{"n_layer": 8, "norm_place": "pre", "qk_norm": false, "bias": "none", "lr_head": 0.00455, "warmup_steps": 200, "final_lr_fraction": 0.05, "batch_tokens": 131072}
Each number is 128 + 32 x the weight over its row's rms, rounded and kept within 0 to 255. Layers, rows and columns count from 0. The size above them is the row's rms in percent of the matrix's.

# layer 3 MLP down (transposed), 2816x704, rms 0.0531, rows 2761-2799, columns 88-175
size [ 92 122 107  90  96 105  99  95  94  90  95  96 105  90  95  91  97  98  91  93 107  96 101  95 109  97  95  95  93  95  96  96  96  96  98 104  99  95  98]
[[ 97 151 105 137 122 133 108 110 122 162 158 106  76 119 162 173 135 111 125 147 139 137 106 130 125 155 109  85 187 102 194 149 129 104 148 125 119 134 123  99  86  84 130  89 140 112 183 149 164 160 156 146 133 126 161 194  90 177 151 170 120 102 169 152 162 135 162  87 124 139 160 188 175 150 112 153  89 117  57 148 159 116 161 112 114 136 125 138]
 [129 147 109 109 129 159  97 134 135  93 158 136 187 133 146 112 109 181 233  92 168 165 122 136  65 119 182 144 161 145 130 152 160 152 149 104  91 110 130 146 109 108 155  89 117 148 177 159  93 136 144 149 136 171 162 120 146 164 112 107 172 136  25 139 166  87 122 148 109  91 122 113  92 116  96 107 111 152  94 119 166 142  59 136  73 141 142  54]
 [146 120 188 114 165 146 140 121  75  73 148 135 125 114 107  91 144 121 154 128 110 151 141 116 136 130  78 173 134 137 112 166 107  76  40 135 136 124 148 147 106 153 169 140  82 172 135 118 108 134 102 104 132 163 167 175  59 224 174 114 138 172 114  96 141 156 138 138 141 122 151 193 151 160 129  90 113 137 150 107 111 127  98  92 158 131  90 126]
 [145 150 112 142 135 110 121 107 132 164 126 148 125  94  88  96 153 120 144 153 147 140 201 113 111 141 100 206 174 164 138 113 184 120  98  97 154 154  98 122  92 148 103 129  87 146 129 113 199 134 179  62 109 154 145 172 177  96 150 101 100 137 138  90 143 136 143  88  80  91 103 131 149 121 112 101 182 124 125 121 115 170 120  72  86 127 163 163]
 [165 156 147  73 166 187  83 128 122 127 117  96 130  90 119 131 131 139 101 131 168 136 103 110 105 123 122  81 147 151 156 114 154 155 154  96 137  81 140 109 113 113 115 154 124 205  79 179  49 145 212  33 140 129 109  80 122 136 131 167 124 165  70 162 135 101 162 106  70 133 108 152 146 135 163 128 151  85 130 168 153 170 161 140 149 110 109 136]
 [112 105 135  99 172  85 129 141 132  84 118 141  71 130  70 135 112 182 197 148 112 119 136 132  77 109  87 104 152 140 124 135  89 164 108 111 112  96 144 120 201 105  87  78 126 139  85 102  87 121 102 127 144 160  82 112 139 100 155 130 100 135 195 152 168 186 114 110 200 114 149 139 185 135 128 120 189 149  73 123  65 152  96 150 146 135 136 145]
 [137  97 135 110  92 140 129  91 198 194 164 132 100  96 147 124 126 119 174 119 211 105 157 145  98 142  81 127  87 123 125 105 172 102 142 119 150  85 139 147 158 192 136  85 164 122  89 113 150 140 145 115 194 112  71 165  93 128 187 137 115 143 203 123  72 137 126 116  73 117  73 123 130 154 150 116  72  92 112 115 108 114 195 169  62 113  84  95]
 [175  92  99 130 229 106 136 107 147 170  86 157  81 140 131 134 139 119  97 128 122  83 133  74 134 108 148 125 101 157 130 148 133 118 125 104  77 160 163 167  88 164  90 139 138 102 145 108 126  93 115 150  85 183 155 173 106 101 161 160 109 164 124 140 154  90 147 114 145 110 112  88 120  78 169 130  26 165 214 108 129 137 205 110 190 181 130 218]
 [110 165 100 167  97  96  88 136 100  76  91 118  99 126  90 168 151 160 189 126 130 125 132 139 162 117 164 118  34  96 134 149 125 168  67 125 132  85 102 156 125 115 121 142  53 168 127 124 154  48 140 113 114 118 128 165 118 108 153 180 130 144 134 163 137 134 152 147 102 183 112 143 115 200 102 120 123 141 131 133 135  85 135 105  86 176  45 121]
 [139 216 111 159 137 138 166 146  83 212 115 140 148 133 134 116 119  91  84 122  79 164 176 118 131 113 120 120  67  99 108 134 128 122  92 131  86 153  43 136 104 128  72 125 202 139 118 217 109 121 130 126 102 166 122 106 117 121 101 120 105  84 200 147  98 195 119  69 131  75 176 132 138 154 132 177 140 149 128 123 144 164 129 133 123 161 148  98]
 [107 161 208 102  73 136  75 145 204  70  77 144 130 205 118 125 129  66 129  81 143 160 103 165 133  81 176 144 116 160 132 151 131 145 112 133 181 159 138 123 155 101 123 186 190 136  98 119 104 158 141 113 155 130 100 141 124 112 125 152 111  88 157 178 160 158  77 162  98 103  98  91  77 112 112  95  89 174 120 118  94 116 140 227 185 138 129 141]
 [146 146  94 110 100 126 146 112 156 100  96 111 150 191  82  96 164 152  83 177  87 119 132  95 159 134 119 123 126 115 138 160 171 137 157 103 183 168  77 186  91 113 140 199  98 169  87 157 132  81 170 139 172 105 168 161 130 142 203 115 165 102 110 136  86 128 183 240 105 133 118 158  91 151 106  92  64 119  51 140 111 141 159 118 133  79  69 130]
 [ 73 103 123  76 142 146  80 123  89  99 180 139 106 150 170 139  65 189 120 135 105 143  89 168 134 117 132  71 119  69  98 166 101 174 197  36 182 179  99 105  69 157 181 126 157 135 103 127 213  71 104 179  43 115 171 156 169 105  90 112 140 103  79 188 145 135 174 109 115 113 129 163 111 163 101 157  94 149  51 152 113 125 106 114  99  88 114 161]
 [124 180 105  80 105 107 105 141 152 147  60 137 126 200 125  90 123 157  92 137  58 148 122  83 158 109 156 141 107  55 220 143 175  71 152 206 106 127 111 136 109 104 163 123 197 167 112 122 126 139 138  91 113 136 139 117 147 145 112 151 164 139  92 137 143 143  95  41 111 164 101 158 150 153 120 144  83 101 110  73  64 192 175 117 150 160 134 135]
 [142 126  91 152 126  83 168 158 139 135  98 132 165 126 145  53 137 145 137 152 141 151 142  95 179 156  91  72 190 178 179 179 134 160 113  77 134 103 141 123  89  95 124 103 195 119 175  83 127 139 117 143 125 128 111 141 158 131 113 144 139 136 125 151 121 121 111  22 162 152 114  73 142  90  90 136 115 134 106 156 132 159  91 153 143 155 102  95]
 [ 67 127 120  87  88 122 136 126 155 108 149 101 115 142 139 181 115 163 137 111  79 100  46 155 125 149  80  54 127 132  73 156 213 157 135  70  79 155 113 119 114 154 154 147 130 151 162 111 111 166 140 149 123 149 157 190  85  94  88 214 144 142 131 147 128 119  67 154 138 141 146 163 162 149 154  81 107 161  97 143 119 110 124  98 163  98 111  46]
 [164 119 105  91 156  39 122 125 171 136 110  84 182 111  40 131 163 151 138 178 110  92 206 192 117 201 147 128 123 128  71  98 117  27 123 133 150 136  84 109  82 125 111 158 162 147 137  86 120 117 144 157 145 130 109 107 107 136 113 138  72 161 173 148 101 109 149  91  69 135  88 118 155 145 159  87 196 143 115 160 164  96 127 110  92 138  92 179]
 [ 91 131  85 120  92 116 125  95 162 101 161 110 139 106 162  99 104 131 108 124 159 135 113  87 150 167 123 135  94 117  80 130 112 163 186  95 138  86 156 140 156 139  84 142  96 124  99 129 197 109 112 122 111 163 131  98 146 185  73  84 117 103 195 114 114 128 132  93 124 135 138 153 106 104  71 114 115 107 160 127  89 132 104 114 122 120 173 118]
 [133  83 156 106  90 148 120 115 132 152 103 118 143 107  71 135  83 119  76 138  76 152 144 198 113 140 148 143 130 105 135 131 182  98 139  78 160 102 145  76 111  66  81 170 136 102 189 185 143 105 127 212 113 152 142 116 163 171 127 138 119 113  86 149 124 123 123  49  79 184 121 172 141 119  89 171  58 129  48  99 177 176 128 143 163 124 122 133]
 [ 55 181 139 123  88 102  81  81 109 103 100  62  92 137 113 110 113 148 122 145 132  97 146 120 124 109  51 168 119 118 152 155 126 151  94 118 157 107 214  37 156 132 136 113  95  90 116 139 146 122 105 115 104 115 146 125 154 139 128 121 142 125 134 139 128 154 132 158 130 121 104 174 136 105 130 120  80 107 176 139 182 100 101  86 106 143  92 131]
 [128 135  86  97 108 192 129 115 136 114 172 129 107 147 126 123 147 110  98 159 131  44 122 194 175 151 100 137 148 161  93 121 202 183 152 191  58 153 140 137 104 137  93 107 107 151 125 146 140 146 111 143  91  80  64 133 163 132 130 132 208 176 129 118 120  72 152 150  87  84 181 129 142 118  44 159 147 155 136 145 123 118 133 148 144 153  98 180]
 [131  84 109 129 121 116 135 152 129 151  90 125 112 147 108 101 120 128 127 128 144  99 122 146 143 131 118  76 105 123  85 166 142 113 144 148 127  69 141 139 157 157  83 118 113 153 142  88 177 123 132  55 119  80 104 106 118 117 127 161 125  44 109 169  83 186 153 140  93 205 113 134 150 104 127 102  85 143 159 169 198 123  87  52 140 150 133 160]
 [ 99 158  86 162 111 128 158 127 140 139  84 146 113 116 113 168 136  84 135  93 168 173 121  63  96  82 165 122 107 103 131 159 113 130 129 101 152 148 134 146 131  83  86  85 224  79 166 100 101  80 145 182 119 176 143 130 117 121 119 165 127 108 135 123  85 105 115 158 129 171 117 179  50 124 112 133  58 121 156 167 107 102 112  75 137 147 128  85]
 [155 106 126 111  99 152 123 138 173 114  78 183 164 183  73 152 112 175 138 159 172 100 113 144  88 168 139  87 156 109 157 103 145 141 145 117 145 153 107 134  69 101 163 106 155 144 112 104  34  91 120 170 117 129 118 127  98 164 112 172 193 149  81 156 130 100 172 127 178 147 118  70 122 157 167 106  86 169 150  73 171  87 111 133  88 133 149 122]
 [168  68 114 126  86 178 134 131 119 123  55 128 125 102 103 118 148 113 170 166 161 109 181 113 139 163 175 144  84  93  95 105 149 115 103 165 130  64 108 137 141 132 177 142 180 132 108 145  47  91 147  80 143 143 113  91 104 108 165 123 162 166 139 178 114 114 100 180 113  92 110 128 161  98 125 172 121 143 114 177 122 127 112  90 134 131 128 130]
 [132 111 141 131 100 165  80 154 132 146 112 107  33  95  96 153 151 139  92 112 136 174 136 153 143 153 107 160 106 171 169 118 158 102 144 124 123 100  89 133 117 171 134 146 101  85 122 117 117 128 150 213 100 113  90 131 120 149 112 122 114  72  96  88 122 118 114 137 140 141 144 167 144 130 140 122 187 131 125 170 174 153  89  86 145  91 102 118]
 [170 134 112 100 111  81 145 154 126 131 158  93 103 112 148 122 163 109 120  85 146  90 119 112 127 129 124 108 176 213 160  99 155 117 140 146 106 116 106  85 135 137  91 169 151 127 155 135 164  63 107 114  94 162  96  97 130 129 157 117  47  87 169 148 132 130 111 131 131 126 157 160  80  64  71  55 147  95 101 113 137 106  79 119 114 129 132 135]
 [101 191 138 114  77 166 172  67 125  75 166 139 147 148 150 145 122 126 128  95 103 153 109  98 207 132 144 140 168 160 153  75 161 103 139 101 155 124 131  87 137  98 152 170 154  76 182  92 160 160 133 126 175 172 111 148  77 163 143  84 182 155 124  84 144 209 114 130 124 119 129 119 125 131 144 135 118  99 107 161 106 155 131 143  55 138  95 167]
 [122 149  93 101 164  57 101 197 112 138 147 173 122 159 168 172 113 164  61 148  94 150 115 171 176 105 180 136 105 109 148 116 147 135 153 150 157  65 113 150  86  91 136  78 140 113 118 146 153 153 125 137  89 101  65 195 154 117 151 152 130 151 142 145 119 157 108 155 140 131 187 156 137  72 114 114 160 173 103  65 132 166  90  96  59  95 175 132]
 [164 116 178 114 163 114 138 170  79  89 151 128 182 139 143 134 155 111 144 185 144 156 183 113  62 114 133  90  80 204 100 171 138 197 143 107  92 116 132 120 110  89 148 138 139 133 126 172  98 135  83 114 169 109 136 130  69 159 123 130 136 112  60 138 162 105 195 104 117 140 152 112 141  85 129 115 153 169 146 140 162 155 169 141 136 121 164 141]
 [156  98 145 127 112  87  84 112 136 150 158 123 130 105 121 159 114 155 135  69 173 114  86 101 135 136 143 124  76 106  81  96 133 151  98  94 137 136 141 125 145 146 145 113  96 182 120 153 157  93 138 107  96 130 143 125 148 139 142 132 153 125 177  94  73 156 117 111 180 174 182 109 170  83 114  61 111  97 187 164 222 198 130 136 128 184 142 122]
 [ 82 159 115 159 141 166 104  99  94 127 158 105 121 168 126  95 126 154 123  88 112  92 156 147 117  95 180 105 155 158 158 159  95 108 111 118 144 105 194 181  53 109 150 141 110 158 141 154 152 141 100 175  90 189 150 137 161 123 200 150 105 127 150 106 153 147 143 163 105 203 140 104 144 176 130 149 167  72 139 110 152 149 126  93 175 117 121  85]
 [120 164 109  60 115 156 125 119 140 154 102 131 137 116 105  95 113 138 109 135 143 104  99 136 152 117 134  93 101 190 160 174 207  90 135 146 137 159 153 108 123 188 154 186 123  92 107 119  95  83 140 171 156 105 152 143 149 156 121 125 120 108 118 167 178  89 126 159 179 121 115 123 130 185 138 104 138 192 172 148 124 131 118 131 117 101 196 150]
 [138 115 120  75 113  88 124  87 153 137 147 121  71 179 176  94 101 114  83 136 119 167 103 146 183  63 136 161 135 126 135 184 162 146 141 138  95 152  95  93  99 185  84  38 170 128 125 134 139  86 143 174 170 131  94 133 128  75 105 154 135 126 158 204 161  68 126 126 141 123 112 184 125 110 155 110  98  84 143 168  65  97 137  94 185 118 212 164]
 [131 164 183 105 146 163 122 104 126 161 138 134 122  90 121 157  94 126 162 125 152 105 117  76  75 118 133  98 139 159 117 133 107 141 121 134 125 195 109 144 163 111 156 128 151 157 148 115 136 129 156 139 115 178 135 150 120 111 150  97 140 153 133 158 193 116 137 137 114 137 101 125 121  74 184 141 115  83 110 124 101 137 125 103  98 159 154 121]
 [188 183 176  90  87 126  57 106 125 135 122 122 126 180 144  70 145 146 105 161 123 118 106 123 150 131  83 152 142 203  92 191 119 102  63 145 145 145 144  79 163 111 142  99 160 112  94 151 136 174 129 141 124  89  84  95 160  99 107  88 142 113 154  39 135 133  86 176 137  55 149 128  92 117  95 150 138 158 156 164  96 129 124 124  90 108 132 156]
 [109 160 135 113  76 105 121  95 150 156 165  90 130  97 164  88 124 120 158 156 153 143 192 124  99  96 114 128 154  50 147 108  73 156 112 119 160 169 137 200 100  95 111 163  65 123  59  45 149 173 133 138 131 104 151  97 138 200 111 156 151  65 172 132 106 135 159 115 138  75  69 117 170 104 108  93  79 121 163 189 175 113 158 183 169 139 116 156]
 [120 117 181 154 100 157 109  81 114 102 114 161 120 155  94  85 129 106 108 116 112  97  50 133 118 121 125 143  93 116  84 117 134 167  94 168 166 131 118 155 129 143  28 127 167 104 111 113 134 129 138 103  87 159 119  90 130 101 193 133 145  89  89 161  89 143 187 143 116  82 170 143 131 197 136 142 130 152 134  93 106 112  53  95 139 185 152 116]
 [136 166  97  87 117 128 115 167  86 135 130 136 122 146 133 136 117  91 103 108 180 128 155 122 103  66 175 187 145 127 151 158 151 130 155 126 109 148 106  91 115 129 113  94 139 151 163 199 114 100 134 114 164 124 104 114 107 107 160 131 141  95 122 118 137 139 141  85 104  96 157 137 117 137 113 155  98 154 162  77 146 106 128 188 114 127 183 149]]
# layer 3 MLP up, 2816x704, rms 0.103, rows 2762-2800, columns 88-175
size [117 104  91  94 107  99  95  95  94  95  95  93  94  93  96  97  97  92  95 105  92 104  95 105  95  99  97  95  99  98  99  96  95  99  99  93  96 102 101]
[[126 134 157 171 113 129 103 145 118 201 177 115 146 207  97 143 125 172  94 150 106 119 121 188 136 182  50  74 178 183 174 123 142 137  63 150 154 172 163  66 149 157  99 147 172 115 132 118 121 152 121 133 147 167 124  51 101  89 105 164 106 177  71 145 101 106 121 150  85 126 147 143 119  83 136 160 149 123 115 132 135  67 139  94  88 155 144 180]
 [ 93  99 166 174  93 126 138 102 123 135 142 118 135 116 158 127 101 131 119 129 100 117 124 114 103 113 210 163 100 138  97 128 121  85  84 120 138 155 229 129 123 123  93 148 116 147 176  99 102  93  95 139  99 157  85 129 133 133 182 132 138 130 141 182 143  94 117  73 128  54 139 132 129 107 118 163 112 110 181  96  90  51  97 131 137 120  55 163]
 [156 140 125 147 135  86  96 182 122 117 132 160 156 136 134 140 141 150 148  93 140 130  58 106 111 114 156 158 220  87  84 134 116 148  81 119 157 116 110 119 168 124 176 146  93  70 115  90 130 147  84 119 119 147 106  43 110 120 163 197 105  63 119  75 116  89  78 158 148 117 163 129 165  61 128 134  62 130  96 126  99  77 155 141 178  99  81  78]
 [126  77 106 175 100 150 159  99 103  96 118  86 149 130 148 117  81 145 107 128  96 168 153 148 207  77 181 163 111  99  85  73 137 111  99 120 159 113 150 126 110  72 163 103 125 160 158 130 166 135  81 116  70 162  33  62 101 158 107  98 128 217 106 148 125 117 109 144 223  87  97  92 108 146 156  92 109 148 161 106 104 105  93  57 128  76 133 124]
 [129 181 151 100 190 156 138 142 110 164 100  88 138 164 163 143 152 182  66 147 133 140 166 171 139  91 110 145 131  86 108  66 165  92 191 113 171 119 105 191 138 137 151 103 115 141 148 126 134 159 100 148 130 144 107 145 146 184 112 153  98 167 123 109 120 110 110 154 110 144 161 124 113 136 156 120 143 129  97 136  79 171 156 128 151 112  88 161]
 [ 98 125 110 128 104 121 104 127 117  46 121 138 143 167 135 125 108 155  51 105 113 141 121  99 119 131 145 162  95 183  84  74 118  93 145 110 188 175 150 128 109 101 109 180 138 128 175 162 106  68 140 140 113 170  28 133  66 134 140 128 119 144 162  86 176 116 107 190  90 145  90 131  63 126 119 125 132 177 148 134 189  77 116 171 141 164 109 142]
 [141 114 156 103  87 137 111 113 149 113 122 148 123  52 117 209 135 148 134 154 166 124  94 138 116 124 122 242 157 133 128 168 113 170  90 152 148 127  94 175 126 108 172 102 126  71 122 126 103 141 139  94 148 119 127 112 107  95 197  33 171 151 153 129 135 120 165 131 105 100 133 114 142 175 138 182 222  83 131 120 101 120 138 129 106 164 149 170]
 [133 144  62 177 102 152 151 120  78 119 127 118 112 126 132 123 159 123 108 161  73 170 141 143 138 136 167 112 154  97 152 126 120 180 134  88 110 126 146 123 156 162 132 123  39 137 132  33  90 111 174 123 161 110 167 145 169  76 172 158 120 102 156 117 139 177 192 131 184 111  77 119  44 128 153 162 189 138 186 142 125  89 175  71 146 153  98 141]
 [156 100 102  95 125 152 126 133 114  92 122  84 107  79 130 109 137 174 150 115 121 128  99 132 193 111 101 151 155 125 142 173 100 141 136 142 147 170 153 153 110 128 147 176 142 159 158  94 107  64 158  88 114 120  72 122 132 158 110  94 167  83 102  94 160 161 136 128 118  97 101 101 179 114 170 126 155  94 146 121 178 126 152 147  96 155  86 173]
 [123 187 169 155 145 119 180 162 199 141 124 135 154  93 116 169 168 115 164  78 136 133 104 155  89 160 141 117 137 113  70  92 110 118 139  70 152 167 129 123 158 149 150 127  91 167 102 155 157  92 118 144  51 107 166 132 128  86 123 123 202 150  94 105 141 184  92 128 107  89 101 151 109 145 101 136 130 112  95 118  85 149 141 157  92 152  76 104]
 [132  55 104 182 101  89 149 118 109 151 141 151 119 147 134 129  38 157 143 118 176  87 108 147 115 174 117 108 142 114 146  72  99 182 145 155 102 140 156 151 146 139 122 114 140 102 167 125 124 138 130 136 110 137 128 111  94 139 123 100 103 150 158  69 110 184 148 200 125 122 108  98 121  79 139  83 182 128 128 155 152  85 109 184 156 105 159 115]
 [126 163 131 122 135  99 148 114 195 144 136  42 159  84 119 103 202 145 148  99 135  90 152  96 121 131 100 161 141 163 157 113 125  86 100 130 105 110 159 127 168 130 146  56 140 110 142 118  99 154 114  82 165 119 107 120 153 161 170 179 131 113 147 110  76 142 109 141 144 126  97 123 139 115 131 105 136 135 139 152 142  92 123 153 168 162 134 113]
 [128 165  83 181 176 178 137 149 148  98 120 144  76  92 135 108 135 120 111 115 131 104 118 101 143 135 120  77 112 131  77 120 173  75 141  90 115 100 139 145 136 104  87  61  89 178 109  84 122 165 149 121 152 108 156 134 168 112 204 139 124 140 139 106 112 134  78 118 145  83 125 153  60 135 146  78 173 153 144 116  35 152 137 174  90 110  98 118]
 [133 139 150 121 154 204 140 159 126 168 139 126 118 154 164 129 152 120 103 150 114  74 116 145 147 120 123 162  78 113  86 129  74 109  59 169 128 144 158 133 155 153  59 118 106 142 158 180 199 111  74 184 205  94 134 143 127 153  76 106 178 138  99 198 121 144 147 155  76  95 184  99 122 162 105 148 131 213 198  69 109 102 121  97 154 121  90 159]
 [187  96  96 197 177 136  65 111 123 168  59 153 152  98 152 104  97 114 127  74 171 135 145 137 141 126 204 150 100 128  95 108 117 115 130 127 104 133  91 161 150 139  79 132 147 119 201 156 134 182 127 137 134 139 126 136 107  88 129 122 179 170 164 147 175 107 190 174 112 187  44  99 101  96 153 116 150 103 107 144 141 104 108 176 117 102  93 115]
 [131 142 104 115  84  35 185 139 125 124 133 129 176  57 120  83 125 120 152 100  68 178 147 106 153 113 131 110 135 115 133 107 148 137 143 140 155 132 140 174 179 140 161 103 110 101  92  99  98 106 158 133 125 143 134 125  91 203  60 109 144 128  81 120 121 125 163 169 127 162 110 140 106 184 143 164 147  97 138 118 166 107 163 167 134 129  85  56]
 [104 178  80  91 114 150 144 102 120  86  84 166 135  79 148  96 112 181 189 121 186 183  62 113 111 207  84 143 107 103 160  83 131 169  64 170  78 142 126 172 149  81 173 193 124 103 123 124 123 125 130 148  71  94 166 156 145 164 154 140 111 111 112 118  91 118 105 137 182 146  94 164  82 126 154 151 194 129 116 133 119 100 125 126  90 119 139 122]
 [127 132 100 138 133 148  92  72 115 129 148 180 109 132  99  75  90  89  85 103 124 136 139  74 170 129 144 117 140 106 105 129  62 104  90 130  86  82 131 143 115 127  51 121  90 130 128 127 117 168  86 135 128 142 111 143 135 117  98 131 110 132 183 138  99  79 159 171 161 160 128 123 151  99  86 104  54 122  74 126 146 156 107 155  12  99 166 146]
 [128 119  99 106 205  86 102 122 152 102 114  80  98 147 104 136 144 153 172 120 115 115 105 125  92 162 148 166 114 177 133  78 119  98  87 104  48  93  77 108 171 111 159  99 186 128 120 105 228 196  91 150  54 112  83 106 141 118 232 122 130 109  68 104 149 110 131 147 145 194  88 127  63 102 102 121  90 115 172 118 179 111 181 119  69 137 116 128]
 [100 164 160  78 117 102  70 204 164 104 163 135 119 156  98 131 140 147 177 107 147  98 107 112  97 124  69 175  94 184 130 135 132 133 150 152 170 108 120 113  60  97 174 107 128  80 142  99 184 146 114 167  60  70 156 104  61 120  97 147 109 103 144 129  54 121 144 109 104 123 134 152 114 141 122 159 126 129 157 109 100 126 105 102  90 107 196 104]
 [154  52 102  74  81 197  83 141 139 108  91  58 157 103 144 168 130 169  79 113 134 148 151 141 169 158 153 132 124  26 118 108 142 126 139 123 151 144 128 103 131 159 139 110 118 147 146 113 102 116  89 186  92 147 135  83 115 121  65 139  93 124 169 150 117 118 128 164 137  90 118 117  66  93 167 157 169 141 127 160 119  81 118 107 108 126 148 128]
 [111 224  83  97 114  72 135 133 153 150  91 145 127 173 217 105 121 140 127 118 139 206  72 164 115  10 149  93 147 142 199 104 156 106 159 168 118 162 117  83 188 112 135 142 173 145  94 110 122 105  92 151 174 163 131 114 117  95 144  72 110 102 159 144  82  94 105 108 151 107 118 132  79 113 109 152 102 160 229 118  85 158 118 127 158 144 109 105]
 [ 59 113  90 145  63 102  96 118 118 141  88 136  87 100 191 184 185  51 128  77 102 141 128 132 180 107 153 145  88 168 114 133 128 142 114 142  92 196 135  90  89 166 168 164 160  69 106 137 125 153 126 113 153 111 125  66 120 113 102 136 159 129 118 134 150 146 156 142 109 104 114 118 167 122 115 202 150 129 135 165 168 100 119 145 140  94  86  95]
 [ 57  83 106 113 115 147 142 125 152 185 141 130 152 132 163 132 143 106 142 136 138  93  92 117 132 142 153 135  95 121 137 127 148  98 176 100  72 115 160 150  72 195 154 149  89 102  81  93 115 219 195 141 113 112 142 115 162 100 130  83 108 139 145 160 140 101 171 161 155 153 167 132 114  88  80 133 125 136 131 143 146 138 166 122 119 153 132 132]
 [142 132 113 118 194 114 155 109 146 148 139  91 133 126  85  94 185 131 160 116 114 174  59  95 108  55  96 152  58 129 120  96 126 167 102 152 145 128 109 108 106 168 111 118 151  78 137 152 155 156 176  74 154 168 151 113 124  97 178  98  75 160 123  91 109 100  91 135 181 100  74 148 152 103 151 152 115 155 159 101 100 133 124 145 122 142 145 166]
 [ 78  83  91 135 162  93 183 114 105 101 120 202 171  60 107  94 141 165 105 145 116 126 104 115  92  75 120 106 120 136 176 179 169 152 127 165 113 122 105 148 130 107 153 150 111 176 110 151 180 149 158 151 105 166 158 117 158 109 154 139  48 181 160  71 106 136 116 128 140 219 126 114 120 142 125 110 152 146  53 138  61 145 107 135 126  78 155 127]
 [167 162 126 111 125 175 129 136 141 130 156  88 146  74 111 159 155 109  93 107  86  56 159  61 161 153 155  96 140 166 150 178 153 107 114 134 181 156 127 101  92 121 132 117  98 136 114 186 124 122 116 131  92 132 107  95 135  92  75 171 122  87 130  93 114 110 121 203 170 101 130 149  59 158 105 178 118 117 169 104  86 134  74  83 103 128 149 161]
 [159 119 135 107 164 161 115 143 127 178 132 190 116 101 150  99  92 134 148 163  90  66 168 153 140 123 120 143 103 171 165  93 132  95 135 113 132 153  61 111 164 116 169 107 155 113  43 122 116 103 181 176  97 127 183  98  67 120 120 105 140 131 135 108 126 129 125 144 127  98 118 120 123 191  90  71  98 113 142 125 145 117 169 165 165 189 155 122]
 [114  97 150 114 153 112  74 121 126 124 148 145 144  94 123 112 111 139 133 134 170 144 145 150 100 149  90  79  85 192 122 112 122 121 128 110 143 109 178 110 105 118 208 136 153 111  92 137 116 120 168 103 120  86  96 105  96 164 152 180 190 115  87 159 127  78 154 134  64 124 123 104 118  97 133  84 160 179 114  84  64 149 105 140  93 145 169 140]
 [ 88 125 140 115 123 178 151 138 163 106 137  94 129  79  92 153 140 164 167  86 147  75 142 133  80  94 101 168 148 143 200  47 200 117 109 148 122 169  92 134  87 146  86 126 120  85  57 139 140 142 145 188 149 156  99 113 128 182 111 112 145 126 123 135 133 129  75 135 174 103  98  76  13 127  80 118  87 135  60 133 207 120 107 144 133 126 101 135]
 [138 161  88  54 143  43 111 111 110 147 123  75 119 146 123 127 141 112 157 125  76  64 127 135  98 130 146 151  98  80 155 101 101 131 139 157 105  85 129 175 114  83 146 118 111 134 156 119  92 214 187 163  91 161 145 118 123 130 105 143 117 180 148 153 172  90 162 147 142  97  97  86  70 116  86  85 183 150 120 130 170 129  91 144  71 146 212  88]
 [ 80  91 121 146 166 139 146 136 123 156 126 129  72  84 150 157 145  83 158 177  67 151  73 105 175 101 104  83 167 149 152 127 154  95  84 165  86  84 181 134  69 122 179 127 109 135 127 154  88 142 128 147 147  89 121 171  96 117 146 147 137 127 169 141 113 167 124 166 138 153 127 171 135 111 135 135 127 137 147 145  98 159 135 182 121 142  78 136]
 [184  80 169 122  76 180 130 120 131  87 156 132 124 142 121 132  93 127 110 107  94  96 114  98  86 142 171 150 137 199 116 115 158 157 172  94 109 133 141 113 125 127 152  78 119 100 108 125 144 154 115  83  99 144 151 122 187 144  96 129 117 102 161  82 128 200  75  98 122 136 101 109 181 110 162 115 120 106 154  99 136 129 159 134 139 125  62 110]
 [145 155 158 124 148 109 110 153 154  82 175  83 104 125 167 136 127 155 103  78 143 124 144 130  78  57 133 147 190 167 101 143 108 109 143 127 144 132 140 132 108 144 169 126 101 142 155  99 110  95 136 140 111 143 142  91 170 125 158 109 142 117  92  88 115 147 126 154 159  91  64  87 125 106 148 146 102 189 122 129 121 102 127 111 148 118 142 143]
 [168 108 127  99 122 197 112 159 111 143  80  80 130 115 159  98 158 144 203 115 143 179 124 108 145 102 129 167 151  71 134 122 128 171 166 214 158 114 143 130 120 158 121 142 155 122 178  83 203 158  95 197 199  93 136 153 163 117 142  84  50 119 127 164 126 114 121  58 166 150 185 122  96 145 125 116 136 101 123 140 108 152 108 122 149 103 108 155]
 [116 148 128  79 141  67 163 128 130 177 115  92 106 153 164  88 111 114 221 153  86 145 148 154  82 167 108 128 148 113 168 165 144  94  99 156 141 115 125 176 166 134  42 159 146 142 119  48 146 140 116  99 165 190 125 169  67  41 120 144 154  97 105  93  93  93 137 150 107 125 145 164 195  98 179 134 107  96 127 157 152 109 130 109 204 146 122 143]
 [155 116  55 154 148 113 165 134 175 137 163 143 129 153 152 135 100 106  63 100 223 108  75 143 165 148  94  86 171  99 154 179 129 149 108 123 145 152  80 185 172 116 122 175 113 164 111 109  98 135  88 195 135 108 110 128  71 163 150 129  71  95 132 159 136 125 136 176 125  56 125 180 118 148 104 165 160  63 152 150 113 135  87 173 157 136 140 101]
 [172 123 116 119 124 120 126 151 152 138 119 153 122 157 156 163 108 112  56 187  81  90 122 125  86 158  62 121 163 153 152 163 136 144 119 141 149 113  56 120  63 171  84  71  92 128 109 136  48 118 126 147  95 145 109 161 128 114 111 172 121 121 140  89 121 112 133 136  94 115 122 132 151 118 158 108 129 130 142  80 158 134 123  90 156 180 166 135]
 [132 218  93 150 107 152 150 116 125 161 102 134 208 112 107 116 102 146 233 108 144  99 124 135  98 102 138 181 102 142 122 134 138 138 170 134 130 107 122 133 103 111 150 131 122  82 155 168 128 164 114 177 157 131 160 110 140 113  49 142  71 138 133 120 163 117 139  99 172  99 169  93 111 121 111 160 118 108  91  43 191 117 124 165  94  68  96 117]]